config.toml
attn_scale = 0.177
init = "trunc"
steps = 3710
Each number is 50 + 15 x the weight over its row's rms, rounded and kept within 0 to 99. Layers, rows and columns count from 0. The size before them is the row's rms in percent of the matrix's.

# layer 10 attention value, 128x96, rms 0.288, rows 92-96, columns 0-95
158:26 53 63 67 38 48 70 79 55 20 37 50 60 78 57 59 54 34 54 27 44 28 48 50 33 19 39 66 77 51 61 48 46 50 50 87 35 55 46 66 34 50 46 60 20 45 33 53 31 74 41 27 43 13 46 60 40 47 42 58 51 53 66 61 43 52 40 57 62 64 48 49 60 58 47 41 64 66 68 51 57 39 54 78 36 71 78 68 58 16 41 47 41 46 33 57
162:49 69 32 24 48 42 75 49 46 42 66 44 64 66 41 53 67 32 56 70 45 59 27 49 63 61 56 78 46 67 55 73 40 68 57 49 27 51 50 24 30 66 37 46 37 28 56 50 60 43 38 80 44 50 20 53 44 29 59 55 44 31 66 38 73 68 37 56 48 56 18 59 75 53 30 45 50 56 65 01 47 59 56 49 79 53 50 51 34 53 45 44 37 39 69 31
156:74 56 37 58 70 38 35 44 39 37 55 53 68 66 54 69 57 55 48 50 62 42 70 62 84 35 48 25 66 64 63 51 22 37 65 33 58 34 39 54 20 79 50 43 31 35 86 50 43 51 56 51 48 34 58 40 55 41 57 60 63 32 21 78 70 51 54 32 51 44 44 37 40 51 56 32 76 31 35 37 71 71 38 50 46 57 47 42 73 53 61 45 63 71 14 40
171:47 42 48 35 52 36 24 41 67 50 36 62 84 65 68 32 76 51 64 28 39 37 25 59 53 21 59 40 79 60 54 64 43 50 56 69 22 45 82 43 51 37 60 56 47 64 41 63 51 40 68 62 64 41 33 57 63 44 35 19 56 41 48 59 53 39 82 66 46 33 51 81 37 53 64 27 50 36 38 40 69 40 27 54 53 39 63 27 66 29 36 45 51 65 46 38
073:37 42 34 27 92 42 59 56 69 35 36 50 89 24 65 52 61 56 56 40 72 52 55 79 73 58 54 26 59 53 44 65 66 51 86 64 33 55 64 67 43 43 35 47 66 66 53 47 65 55 50 72 66 57 37 30 60 59 53 65 57 36 40 55 38 54 47 48 18 64 24 42 29 38 50 51 32 28 65 37 55 46 38 53 48 45 62 62 42 57 54 35 17 50 38 26
# layer 10 attention output (transposed), 128x96, rms 0.25, rows 92-95, columns 0-95
151:64 41 45 60 29 32 45 55 59 47 14 68 56 51 38 53 31 70 63 68 55 46 49 38 40 64 36 51 51 64 34 46 53 47 58 57 54 49 76 40 53 58 77 43 62 53 54 42 58 03 46 51 39 51 59 40 82 63 45 28 47 28 26 35 38 63 66 59 32 61 11 40 48 43 52 55 28 27 62 48 22 34 65 27 56 54 46 32 54 78 80 67 50 48 61 32
153:49 51 57 58 47 60 44 77 36 39 46 72 58 48 37 31 68 55 53 31 60 29 77 70 33 52 59 27 93 23 48 32 30 50 60 37 65 62 52 53 50 36 50 29 41 54 45 66 32 46 56 45 48 55 56 43 44 67 46 38 70 51 28 68 39 54 38 38 77 65 61 74 22 85 53 49 52 35 22 59 44 50 40 31 48 69 31 41 76 72 41 67 64 29 54 48
151:27 39 56 47 29 45 35 38 50 33 60 36 41 35 45 43 50 28 35 33 63 49 36 58 41 60 45 67 38 55 54 59 73 85 31 31 55 47 47 57 51 47 39 64 59 58 26 71 41 41 36 45 62 72 30 72 81 62 33 60 89 58 72 30 49 56 38 89 60 72 42 30 35 70 49 56 42 46 41 45 69 53 40 51 35 50 18 21 37 68 41 55 40 50 54 63
162:56 51 70 32 25 74 67 35 42 48 47 61 25 53 52 60 56 45 70 75 65 71 60 29 63 44 48 41 32 48 58 42 34 60 39 46 72 58 26 69 64 57 49 22 58 27 57 63 45 33 00 52 26 35 48 63 40 64 54 62 54 68 64 38 39 56 42 46 31 65 48 43 52 73 44 53 49 27 69 34 46 76 69 33 25 64 41 53 27 43 57 60 62 54 73 53
# layer 10 attention query, 128x96, rms 0.164, rows 96-127, columns 0-95
079:60 55 49 35 38 57 46 33 51 30 46 32 33 81 38 52 64 55 33 53 59 46 43 57 46 38 47 66 43 48 50 41 48 38 54 54 71 14 38 61 61 70 49 89 14 51 53 65 25 65 38 64 56 85 64 70 53 49 31 47 43 65 77 23 87 69 57 37 61 34 50 49 48 51 84 55 40 68 43 48 45 43 40 41 62 43 58 51 51 57 41 41 22 81 52 46
088:51 53 37 41 72 46 44 42 44 48 85 59 41 38 67 67 37 55 57 55 08 40 74 60 53 64 33 60 54 45 74 24 41 55 50 83 31 70 57 34 35 38 42 45 50 51 61 53 22 67 61 62 61 59 21 54 10 44 33 50 25 37 38 42 38 64 50 47 31 65 33 73 58 28 31 59 69 49 79 46 40 47 55 49 67 53 35 38 43 58 50 35 54 68 46 70
083:65 75 62 38 39 26 59 34 38 37 41 59 55 32 50 52 79 27 59 62 70 53 52 26 51 54 58 50 68 55 35 56 59 43 51 59 37 73 55 34 49 59 46 44 44 41 19 64 32 54 78 63 38 47 38 87 56 52 65 51 39 73 41 81 49 52 36 41 57 45 41 40 53 31 46 28 38 36 18 51 16 30 32 36 29 64 33 34 42 31 26 63 60 63 39 37
097:60 63 96 36 58 59 36 70 52 45 49 41 68 50 57 59 35 99 38 48 25 34 37 61 40 58 49 64 45 34 57 21 69 43 41 52 32 71 38 42 40 34 68 37 78 55 54 58 40 46 37 40 50 42 79 31 65 44 44 57 32 28 52 59 50 67 22 43 75 37 21 55 60 39 68 34 49 45 54 70 68 50 35 44 52 57 31 46 64 41 57 57 58 45 59 55
082:49 43 71 51 46 53 31 32 27 41 43 36 44 36 36 64 52 17 50 61 61 54 31 67 53 65 56 25 64 45 69 58 14 75 60 37 59 53 49 38 57 46 52 58 59 25 26 64 55 41 48 56 53 46 59 41 34 61 72 91 46 45 54 35 46 37 48 42 49 64 35 57 57 41 44 05 42 54 55 67 64 47 71 50 64 13 78 39 82 65 71 53 53 59 50 49
088:69 46 58 45 55 50 61 50 37 63 80 41 60 53 81 42 50 69 78 48 47 48 45 50 43 39 05 37 40 53 65 47 46 39 56 41 56 51 37 43 80 27 84 74 87 42 55 49 36 51 49 19 66 64 35 52 54 30 69 46 24 28 45 16 29 45 28 64 70 56 29 52 61 58 57 48 38 49 33 41 38 45 31 61 62 67 57 51 56 57 59 45 57 31 58 46
087:68 58 57 08 30 25 35 83 43 60 58 26 45 43 66 32 62 36 51 51 46 33 63 39 41 41 47 58 43 55 56 45 39 63 74 58 54 51 52 49 43 71 55 58 65 58 48 36 34 67 26 42 47 77 62 23 52 47 56 45 41 62 49 69 54 43 41 57 71 48 42 82 50 45 63 46 68 68 51 48 43 29 50 57 45 39 90 50 61 46 99 62 48 30 58 69
091:44 59 58 64 51 51 82 69 46 27 44 55 39 49 60 37 71 76 21 35 87 48 49 37 35 31 29 39 58 55 52 72 40 66 33 55 70 54 35 82 40 37 65 53 61 62 29 37 61 48 37 66 37 55 35 61 83 41 56 59 44 51 54 77 50 67 31 40 04 51 49 38 49 50 25 43 67 44 60 38 43 46 58 44 52 36 46 28 72 43 47 30 40 37 59 54
092:32 54 40 55 46 64 46 34 63 25 62 94 65 44 48 51 45 76 61 41 93 34 32 29 78 54 57 38 64 47 49 48 42 30 29 43 41 45 54 56 61 44 55 46 54 53 69 38 64 54 29 52 47 72 52 78 22 42 70 83 54 57 48 38 42 70 52 36 38 45 57 58 48 44 46 71 55 73 63 80 69 49 40 55 41 73 60 39 63 49 57 44 36 43 83 37
096:48 44 35 61 17 42 48 53 46 40 48 29 73 57 55 37 61 56 27 53 46 56 45 52 46 38 52 68 43 56 70 59 63 58 54 40 38 57 28 31 43 35 10 58 58 63 63 61 45 52 50 44 76 58 27 26 41 45 69 58 68 68 44 43 62 45 35 40 54 56 09 49 39 50 43 80 46 40 56 57 72 66 28 61 41 34 16 60 87 74 69 45 74 41 35 67
094:58 30 36 47 22 33 59 41 65 55 61 81 75 25 38 39 76 56 69 46 20 57 56 67 56 52 55 53 22 32 60 49 47 39 72 51 40 28 34 47 49 37 58 47 46 29 73 63 40 62 21 72 40 44 49 66 45 31 72 46 69 60 50 69 42 36 46 64 54 71 87 42 49 53 32 21 47 46 63 64 46 29 72 44 55 48 52 62 43 35 61 59 50 50 33 79
092:47 62 45 53 25 46 55 70 39 52 65 38 71 38 33 47 32 40 45 56 50 38 38 59 53 44 15 17 56 52 44 27 66 36 71 58 79 52 41 38 64 58 68 51 20 29 43 44 28 47 39 45 69 41 49 55 53 46 52 49 60 70 31 15 56 34 30 29 26 40 55 66 60 48 52 72 80 28 48 53 59 53 40 34 32 66 32 54 19 23 65 54 62 57 56 33
100:47 48 67 39 83 47 53 43 45 53 48 90 54 73 54 32 59 77 37 69 69 59 81 70 36 18 56 63 71 66 57 51 63 54 43 53 52 46 71 53 39 60 48 60 49 35 36 71 34 59 49 49 46 62 36 52 40 66 37 66 61 64 65 32 48 48 33 40 41 37 63 29 68 35 68 36 48 62 15 61 51 51 76 16 61 73 62 64 77 46 62 42 59 42 65 50
091:49 28 43 61 48 43 60 35 71 56 30 56 49 57 47 43 39 29 38 73 49 65 30 36 47 38 27 56 46 35 70 60 56 11 49 42 68 52 65 35 33 37 49 69 40 53 48 24 47 36 25 45 25 32 62 72 43 65 67 32 30 48 56 34 77 39 47 65 50 40 31 60 45 42 58 55 28 60 50 60 72 53 59 78 63 47 49 36 04 26 54 65 64 61 37 68
086:82 46 54 58 45 50 55 48 68 51 54 48 27 71 36 57 45 37 28 61 39 50 79 56 58 49 62 39 64 46 42 67 79 27 33 62 68 68 69 63 87 41 44 24 56 36 58 58 53 54 75 81 30 58 56 51 57 26 70 41 31 54 39 34 34 55 73 54 66 57 52 50 40 32 44 59 76 46 61 48 61 44 58 76 61 41 48 33 28 50 62 39 59 47 75 14
095:65 61 53 39 54 43 22 36 64 58 58 12 48 60 32 35 54 52 49 54 54 51 33 45 64 60 56 64 23 58 69 48 61 46 49 37 61 43 47 63 51 60 34 31 51 57 79 59 42 23 41 62 55 47 27 54 71 73 42 36 60 70 87 79 34 50 30 59 06 68 51 60 32 51 55 50 72 80 37 41 58 26 50 55 51 65 46 58 32 36 49 78 57 46 63 48
094:47 59 52 53 41 65 43 34 43 54 46 26 70 88 39 50 36 76 65 53 31 35 55 47 45 41 61 69 53 72 72 49 22 59 50 65 81 47 59 81 50 52 55 38 43 54 43 33 75 66 45 40 30 73 55 76 49 33 43 54 59 46 57 56 48 57 74 47 58 53 43 62 52 42 61 56 33 34 63 26 83 59 58 67 39 05 64 57 33 79 51 70 48 67 57 53
093:46 77 41 35 52 77 60 40 64 51 61 49 38 48 42 19 44 39 72 28 15 94 66 60 52 48 66 38 50 47 37 44 44 41 47 32 69 34 73 60 48 57 54 56 44 49 29 52 78 46 38 61 41 60 56 38 64 55 80 58 57 19 71 42 71 50 42 83 38 46 49 44 47 53 75 35 65 53 42 48 66 56 34 70 41 59 26 64 51 60 48 74 75 39 48 65
090:30 68 55 79 38 43 35 69 66 48 38 61 69 19 67 22 61 50 52 48 73 67 58 43 64 52 53 42 41 71 61 54 71 29 57 57 54 32 70 75 59 32 67 59 61 65 39 65 50 38 90 47 45 69 74 24 48 50 44 31 57 50 45 57 51 50 36 44 61 44 15 83 74 70 61 43 51 54 71 42 45 51 48 34 64 46 44 65 50 81 43 38 50 55 58 66
092:67 32 74 74 59 50 56 18 33 55 73 50 69 64 49 46 55 69 53 60 60 62 40 40 40 46 50 45 60 44 15 24 48 31 56 46 48 42 60 59 50 13 39 47 42 42 43 50 38 43 15 47 36 39 32 41 50 17 49 35 59 33 40 52 52 48 64 60 58 50 48 51 24 39 73 53 53 58 37 54 43 39 53 13 48 33 50 08 61 58 68 67 66 70 78 64
088:38 42 35 51 45 58 36 36 58 48 35 12 62 68 67 43 37 42 73 48 62 94 62 53 75 30 43 23 58 30 49 61 58 40 74 37 39 30 60 56 47 53 59 51 47 44 55 59 47 77 47 67 56 33 34 53 40 34 52 25 47 52 44 56 48 69 67 31 80 35 56 33 56 38 40 74 71 80 67 58 52 50 69 35 42 38 73 69 30 76 61 45 54 62 62 47
087:66 29 59 66 43 45 30 59 47 55 35 67 61 41 62 60 28 47 37 29 49 42 32 54 44 34 60 35 34 23 38 49 38 58 67 40 62 28 75 55 71 69 25 19 43 35 60 18 16 46 44 68 75 52 25 62 33 27 45 32 45 45 42 52 43 45 42 49 25 49 27 52 38 45 65 48 39 66 62 62 56 46 59 55 42 68 53 64 68 44 75 64 19 25 45 53
098:43 44 45 53 46 66 57 34 39 88 22 45 36 42 60 61 19 53 90 43 61 44 54 46 38 43 37 27 19 46 44 89 50 59 43 49 34 57 44 47 44 64 27 69 52 53 44 53 46 80 39 52 45 57 42 41 24 56 58 58 48 36 32 31 53 73 71 20 47 40 74 57 33 35 65 41 40 29 72 55 52 43 37 52 52 47 32 52 54 42 44 40 28 58 55 85
089:77 43 80 60 43 58 68 38 42 31 67 48 46 49 55 47 66 18 51 63 28 59 51 26 40 50 64 55 52 56 71 44 61 56 26 44 51 52 75 86 27 44 74 41 64 38 42 54 44 85 71 40 78 46 66 21 43 32 50 58 49 44 42 74 50 48 69 46 50 59 45 50 53 42 70 47 50 31 34 59 64 11 37 33 64 75 39 67 45 45 45 51 53 40 61 75
099:46 26 44 46 36 40 56 33 63 38 42 27 17 52 49 46 42 72 48 58 50 47 67 48 72 50 54 49 28 44 40 63 41 66 40 65 48 36 52 48 44 54 38 46 70 41 48 29 34 43 34 58 52 52 44 47 62 50 54 40 98 59 65 62 50 42 40 29 31 34 62 63 91 46 63 41 16 50 37 42 43 44 61 30 61 21 42 36 25 54 15 68 67 61 41 20
101:62 62 47 47 43 56 51 48 70 37 33 79 41 69 35 50 56 69 71 33 72 67 55 60 58 58 96 53 34 49 57 67 63 48 57 43 71 35 61 28 53 73 39 73 38 67 69 56 66 22 72 54 47 23 39 45 69 27 50 15 34 60 71 55 31 67 52 49 48 31 59 51 57 49 51 62 77 42 63 75 50 27 44 43 60 52 65 50 53 18 52 53 39 57 57 45
081:27 53 29 35 47 29 41 62 67 67 46 75 43 58 47 32 50 40 53 54 50 50 36 78 53 50 39 50 31 48 66 62 60 60 70 70 90 17 64 33 09 45 35 58 73 61 33 67 28 46 49 57 57 54 65 45 36 43 58 59 49 46 66 63 67 76 74 63 67 60 73 65 37 61 38 60 68 53 37 47 28 84 49 34 41 52 55 47 24 54 50 55 66 46 56 66
089:52 67 33 66 45 44 40 55 39 65 52 67 55 54 47 78 50 58 60 22 22 60 32 62 42 27 47 69 59 64 38 62 70 41 43 56 70 42 86 50 43 60 51 80 78 27 49 42 52 18 37 38 67 46 29 74 55 46 40 55 25 43 26 62 45 53 55 25 58 45 38 68 52 62 40 52 52 41 50 84 76 46 49 43 62 30 29 44 51 61 56 69 27 30 32 52
089:64 25 63 50 61 40 06 50 65 49 59 40 72 41 58 46 38 61 71 56 45 71 47 60 38 60 39 25 48 74 35 45 17 36 63 31 48 62 62 32 38 41 17 60 59 44 26 51 14 43 43 40 50 51 42 71 57 33 39 60 48 31 42 15 55 57 75 57 66 44 51 47 58 71 50 46 73 52 42 55 37 43 41 63 43 77 30 42 62 53 70 29 38 55 52 74
092:54 78 48 41 61 47 61 41 57 64 43 33 34 56 80 61 63 87 43 40 65 28 55 59 33 45 59 48 48 35 67 58 64 42 31 58 49 36 51 64 71 61 24 17 41 51 52 77 68 44 46 48 56 39 62 80 58 47 39 79 65 66 34 63 53 52 57 49 31 36 67 48 30 49 42 52 26 28 50 41 57 46 22 31 26 25 75 76 40 42 39 59 64 36 66 58
090:41 47 60 52 32 62 41 47 39 46 49 53 47 60 49 38 94 73 66 61 49 62 68 51 40 44 28 49 36 45 51 47 40 49 50 63 56 39 50 59 30 36 53 35 63 43 58 41 44 44 29 44 37 39 65 32 60 79 59 41 55 71 69 95 62 65 53 74 44 43 58 36 41 51 44 81 39 36 65 48 71 69 26 89 83 51 48 52 56 83 33 64 47 69 35 61
102:63 27 47 44 30 37 35 54 70 62 61 14 79 78 31 43 44 68 41 46 82 71 75 61 49 48 44 52 89 49 53 62 28 53 46 61 26 45 33 66 52 44 30 20 48 62 51 15 47 38 71 44 42 70 47 52 45 42 77 63 53 50 43 45 50 60 49 35 42 50 37 50 50 73 52 54 44 62 19 45 58 54 61 76 61 23 35 41 39 34 41 61 42 57 47 47
# layer 10 attention key, 128x96, rms 0.175, rows 96-127, columns 0-95
087:39 37 63 41 83 61 57 53 50 26 59 07 55 67 14 32 34 75 70 53 58 54 79 58 32 73 36 55 47 38 65 48 42 54 68 33 53 50 62 22 55 59 44 34 55 63 75 48 38 45 45 58 80 41 60 58 44 60 23 44 62 62 34 68 40 45 99 71 44 43 55 57 44 44 53 66 64 56 33 51 57 45 45 33 71 52 51 62 53 54 38 38 48 44 44 45
092:56 25 70 46 45 62 47 31 63 55 55 69 30 40 57 70 34 50 52 60 37 53 58 72 50 40 42 36 41 53 40 28 65 73 48 45 30 51 63 40 51 28 56 60 36 64 59 62 41 82 46 53 58 54 54 54 57 27 46 39 49 57 50 23 49 49 26 20 31 46 71 32 33 59 53 69 24 49 64 44 43 30 38 63 47 84 41 18 37 39 40 33 53 98 70 65
097:57 57 31 41 24 51 66 23 49 45 61 59 61 32 63 65 37 45 52 73 76 62 32 26 42 49 36 32 36 59 52 47 51 77 99 48 58 58 28 50 77 55 58 31 62 39 40 31 38 59 63 44 53 40 53 75 68 45 60 61 35 75 43 77 31 56 34 44 49 40 48 42 60 45 33 45 50 68 31 40 61 46 49 46 39 49 31 71 53 10 54 28 55 51 49 25
091:52 59 60 39 65 33 18 58 61 47 67 49 43 52 57 56 31 44 38 75 66 36 48 44 60 65 62 64 37 54 30 53 73 45 23 45 26 57 17 52 39 52 39 02 49 53 46 27 72 25 77 67 64 48 38 53 40 39 31 34 62 48 55 34 30 35 36 53 45 68 63 44 45 62 51 41 47 63 68 46 56 41 57 39 49 59 67 12 73 58 38 37 73 56 48 75
090:62 29 74 38 50 49 40 55 52 53 42 83 28 58 45 63 60 36 56 56 32 66 23 17 47 91 48 29 51 44 55 38 23 80 35 36 32 25 47 43 58 39 59 46 54 58 39 43 51 62 30 42 38 68 43 30 46 55 73 57 52 64 55 44 71 55 76 18 61 76 31 45 35 37 27 49 31 44 51 38 81 50 73 60 40 61 59 51 29 55 40 43 55 53 50 55
092:24 58 47 37 26 53 40 71 23 82 51 45 67 65 72 69 22 49 69 57 55 42 75 48 54 37 26 67 57 63 58 61 56 49 43 62 26 53 46 44 46 42 48 50 67 69 50 56 72 74 78 61 44 61 62 25 73 46 61 65 32 58 46 49 47 39 42 62 48 63 66 53 13 35 33 24 28 67 41 37 47 34 36 64 55 40 65 53 67 68 67 23 61 45 56 54
088:47 64 33 31 37 32 50 82 54 53 55 39 78 66 52 46 51 30 30 81 39 77 83 39 54 43 46 64 34 48 35 70 32 49 63 29 11 52 71 54 75 46 59 44 70 42 37 68 57 45 41 84 39 68 41 39 49 49 53 25 44 37 39 53 31 54 34 39 46 74 34 32 49 67 48 41 40 47 37 36 48 57 32 57 47 42 73 48 46 48 64 62 57 61 46 84
110:37 47 58 38 47 37 71 80 57 56 62 75 43 38 56 36 60 60 21 42 74 42 39 27 22 33 38 32 71 52 46 40 55 82 38 38 80 09 29 66 79 51 63 45 68 62 72 51 58 43 72 38 45 36 24 40 76 52 63 60 43 54 46 47 56 61 50 51 20 45 71 47 46 47 43 52 62 63 35 43 74 50 59 45 57 47 30 59 53 48 49 27 51 47 66 66
078:47 19 59 73 49 60 51 56 58 55 54 43 59 49 41 51 41 74 47 35 95 32 27 41 28 53 19 51 75 46 65 43 41 57 59 56 34 50 18 37 26 36 43 36 68 50 55 67 66 29 43 58 43 74 38 48 23 51 70 69 56 53 26 40 37 75 64 35 38 44 41 48 45 44 47 51 40 68 66 60 54 81 51 52 65 46 42 38 77 32 28 49 63 49 74 66
093:64 45 43 70 33 63 53 46 64 39 48 23 54 54 62 47 37 18 27 37 56 56 30 33 43 43 48 56 23 51 68 58 49 65 37 58 29 63 74 44 19 59 75 69 49 46 62 50 59 26 28 73 99 35 38 36 47 34 67 65 59 46 60 64 48 76 40 51 72 50 46 35 40 40 45 53 67 45 24 49 51 55 40 52 33 60 41 47 46 72 71 81 37 38 46 53
090:62 39 28 37 36 50 65 44 52 57 64 51 53 30 34 54 69 67 83 62 35 59 54 76 43 45 38 21 23 32 45 56 16 60 46 49 51 51 42 51 24 48 59 75 47 27 35 54 48 61 18 66 41 37 51 38 62 56 60 34 34 19 71 52 42 43 47 80 56 66 75 49 64 51 38 53 35 84 44 56 40 26 57 28 52 62 41 62 53 36 37 65 70 64 63 57
087:32 69 30 61 34 33 42 66 56 47 54 45 72 44 59 38 60 61 77 58 41 49 48 38 59 50 46 12 35 41 48 30 77 53 48 64 45 44 71 49 57 79 17 47 45 18 56 39 40 53 30 68 74 51 29 53 56 45 62 46 66 43 44 46 85 44 13 61 36 45 64 55 50 29 84 71 63 53 66 40 46 47 63 41 55 37 30 87 42 44 58 43 49 46 54 54
103:52 74 50 44 55 60 45 45 40 25 48 73 62 49 34 33 35 89 44 44 49 52 41 40 42 34 43 54 89 55 50 36 34 50 63 40 47 52 45 83 26 69 53 36 43 38 44 56 45 39 17 51 52 67 48 61 35 64 36 63 70 69 49 64 22 36 41 45 47 41 68 09 63 34 51 36 50 54 11 56 31 37 62 24 64 46 66 38 41 52 60 50 46 39 74 49
089:34 21 47 36 35 39 56 15 52 76 38 60 39 58 46 29 39 47 81 72 40 69 48 55 54 51 43 45 75 62 51 71 23 31 89 51 57 47 46 47 67 51 34 39 67 62 32 46 62 20 37 57 42 19 45 37 60 60 68 71 54 40 29 42 66 43 56 80 43 48 62 33 38 70 49 63 67 65 70 36 49 40 43 35 62 40 55 47 39 54 70 55 35 63 30 50
091:67 16 61 46 37 55 63 68 47 46 24 39 65 32 48 34 43 38 47 79 71 70 48 44 65 61 62 59 76 48 72 37 69 40 32 46 67 34 79 45 69 50 60 47 80 52 26 62 35 60 45 64 73 47 79 30 43 45 43 49 39 27 44 50 39 47 54 54 72 42 49 94 33 57 49 63 77 36 58 49 25 34 43 67 42 62 70 54 57 56 60 30 50 52 58 51
093:74 43 65 43 77 30 55 45 38 30 29 48 58 34 55 05 66 60 72 55 29 41 60 33 64 30 36 57 42 48 47 55 73 32 58 19 54 31 62 39 54 68 64 64 66 58 63 46 16 34 67 38 60 62 44 25 55 26 71 51 39 56 57 49 27 49 40 50 41 43 38 43 42 51 57 49 61 56 69 53 46 44 81 49 48 50 40 58 56 45 34 86 52 73 24 64
099:54 43 51 45 72 30 53 39 52 53 53 43 69 71 55 46 10 26 69 61 25 70 48 51 25 47 67 40 73 59 70 60 27 68 32 21 83 63 59 25 60 34 59 37 28 47 64 30 53 38 54 30 51 60 51 65 44 44 30 48 33 43 48 13 61 43 75 56 58 39 61 57 58 51 66 58 14 47 50 46 78 45 56 56 66 29 56 50 51 53 70 44 43 53 52 56
098:73 47 58 23 34 58 49 51 39 54 28 53 43 33 22 24 49 28 87 61 48 64 68 62 60 56 61 68 64 52 60 35 46 63 53 34 78 66 61 64 22 27 53 37 37 22 46 38 77 42 51 42 16 76 37 63 68 48 52 69 53 52 74 42 65 39 47 62 21 43 61 46 40 49 47 36 31 51 32 55 33 77 40 55 46 60 46 55 58 61 51 62 56 38 31 69
090:48 59 43 73 32 38 21 47 66 18 40 49 41 26 40 42 51 45 24 49 58 64 88 31 49 50 21 33 62 46 48 60 46 37 64 55 54 48 44 25 46 55 61 68 28 37 41 52 79 42 44 59 47 49 65 73 51 59 76 47 55 54 36 62 28 51 61 35 54 43 25 65 63 64 26 61 63 70 61 47 22 51 80 24 64 48 51 51 37 64 63 15 43 50 40 60
089:67 46 51 46 63 68 91 24 52 60 13 78 68 52 52 60 53 47 36 53 46 39 36 40 44 49 44 61 61 34 60 34 49 22 48 35 35 82 50 30 49 18 22 47 61 43 71 46 40 53 41 42 75 53 44 65 57 28 36 66 79 31 49 62 42 27 36 75 44 55 35 55 47 38 35 34 29 71 38 64 37 58 74 44 44 40 51 43 66 42 44 63 69 58 47 53
091:44 50 60 78 42 47 45 56 19 56 43 17 59 14 50 36 26 64 51 51 50 51 73 44 55 48 40 56 39 64 89 35 55 33 60 26 69 41 57 25 50 44 34 54 36 58 50 51 44 89 53 62 50 35 42 38 40 32 74 36 50 50 38 66 24 55 59 33 45 52 75 65 81 42 36 66 37 46 59 66 46 40 35 68 38 40 73 45 24 70 47 68 44 55 55 46
083:49 51 58 53 19 43 56 63 27 36 52 38 57 33 40 43 34 55 41 53 31 51 24 65 41 44 29 66 42 36 22 39 28 64 56 33 50 71 72 58 49 65 40 37 38 84 72 54 46 42 37 40 48 42 46 53 18 53 58 45 27 15 33 50 32 41 52 54 25 68 26 69 60 31 74 65 40 59 82 67 53 55 55 43 39 63 41 43 79 65 45 68 43 52 58 71
091:59 39 36 63 35 59 49 33 52 40 49 50 61 42 68 64 24 30 55 33 67 33 45 42 33 39 37 39 47 35 46 69 30 47 38 46 38 61 49 67 44 54 31 36 49 55 59 51 44 74 37 77 42 61 41 95 39 79 52 49 43 26 54 15 74 66 58 10 66 46 68 35 65 49 50 45 54 24 53 62 45 59 37 50 30 63 62 44 37 61 58 84 26 64 53 59
086:62 39 26 41 42 55 65 46 68 30 26 59 35 26 41 77 41 46 37 54 62 70 66 66 50 35 56 44 59 35 33 60 50 47 50 32 41 78 84 66 44 61 64 26 42 40 28 66 72 77 93 66 50 56 60 22 40 40 52 45 55 42 53 69 67 56 33 42 36 75 26 50 53 26 37 42 34 33 48 69 50 43 68 44 60 51 42 41 73 52 41 38 51 56 53 32
091:53 46 56 50 46 45 54 18 51 45 49 52 50 39 51 81 37 39 71 41 54 54 43 41 31 47 52 50 44 59 54 55 57 46 65 63 76 09 61 61 58 35 61 46 35 64 70 58 30 67 42 26 52 30 13 57 17 25 57 36 48 58 51 64 48 34 58 67 49 51 43 38 60 48 62 45 62 59 43 49 77 26 57 00 81 40 59 78 55 43 64 42 57 58 47 67
093:82 60 46 66 28 59 51 37 46 39 25 32 27 42 36 33 50 98 33 47 44 59 63 41 35 48 77 59 33 47 57 64 45 42 70 55 37 35 48 27 50 61 21 48 64 76 46 40 46 22 68 54 33 28 41 55 37 50 35 27 48 44 66 68 32 58 48 42 59 21 65 57 83 47 65 37 67 55 52 41 36 59 53 56 50 53 60 74 66 62 42 69 51 28 53 56
081:42 72 26 45 31 61 27 53 79 73 36 43 65 49 25 48 44 39 32 57 38 62 67 60 75 32 30 44 46 49 72 60 32 24 59 78 58 33 67 37 43 64 48 44 54 40 50 51 38 54 00 56 41 51 55 57 42 35 48 67 52 57 66 50 69 60 36 44 55 57 72 53 65 50 34 43 64 29 37 65 56 41 68 59 45 59 41 43 54 27 00 66 50 59 54 53
084:50 47 26 38 30 53 65 58 32 34 58 37 37 43 46 86 28 36 50 33 39 65 42 58 62 51 33 60 58 65 32 78 48 52 52 65 41 67 46 53 49 57 47 49 39 42 38 08 75 39 30 47 68 48 24 62 41 55 48 60 28 41 50 51 17 45 65 00 31 36 56 63 37 65 66 71 66 60 33 62 56 51 64 64 60 43 55 52 35 65 49 53 64 26 65 53
088:28 43 78 19 55 34 37 41 32 67 41 35 44 26 43 54 26 59 49 58 38 63 57 67 50 62 42 42 29 76 51 48 27 45 44 37 27 67 22 47 37 39 42 51 58 59 37 59 41 53 38 35 56 70 58 83 71 55 58 53 58 38 26 07 80 41 39 53 50 35 61 57 66 39 43 50 57 58 20 73 52 59 40 52 21 57 54 66 56 55 41 28 44 76 62 52
092:65 65 48 55 53 69 75 60 56 37 54 29 44 71 88 63 37 46 55 52 59 39 65 36 35 34 85 44 61 37 60 55 66 49 39 62 77 45 27 61 69 92 54 50 50 50 50 51 55 29 50 29 89 53 46 75 29 35 56 53 28 54 34 41 49 75 64 45 50 41 58 44 51 61 42 42 41 27 42 63 55 60 51 18 46 45 68 46 65 24 24 54 49 40 35 59
090:52 46 39 48 55 65 53 12 67 34 63 41 42 45 36 48 52 12 47 71 41 67 58 64 29 47 56 31 49 57 60 50 61 33 26 45 62 25 29 45 41 52 82 33 55 63 54 35 45 46 52 37 68 50 47 51 36 64 87 27 36 27 41 61 52 57 52 50 19 37 60 66 22 57 44 45 28 64 55 41 57 61 71 82 62 63 31 49 75 44 45 74 59 56 41 68
091:55 27 40 44 46 35 57 62 72 54 39 28 41 44 31 41 60 37 69 32 56 58 56 65 53 80 45 60 65 66 67 29 48 35 41 38 52 38 72 79 52 46 45 72 69 57 82 36 52 37 66 26 71 50 34 32 35 44 46 76 60 61 36 34 34 64 56 69 69 50 62 59 79 43 45 20 40 49 69 34 52 42 31 62 45 45 57 49 25 52 77 45 41 77 63 71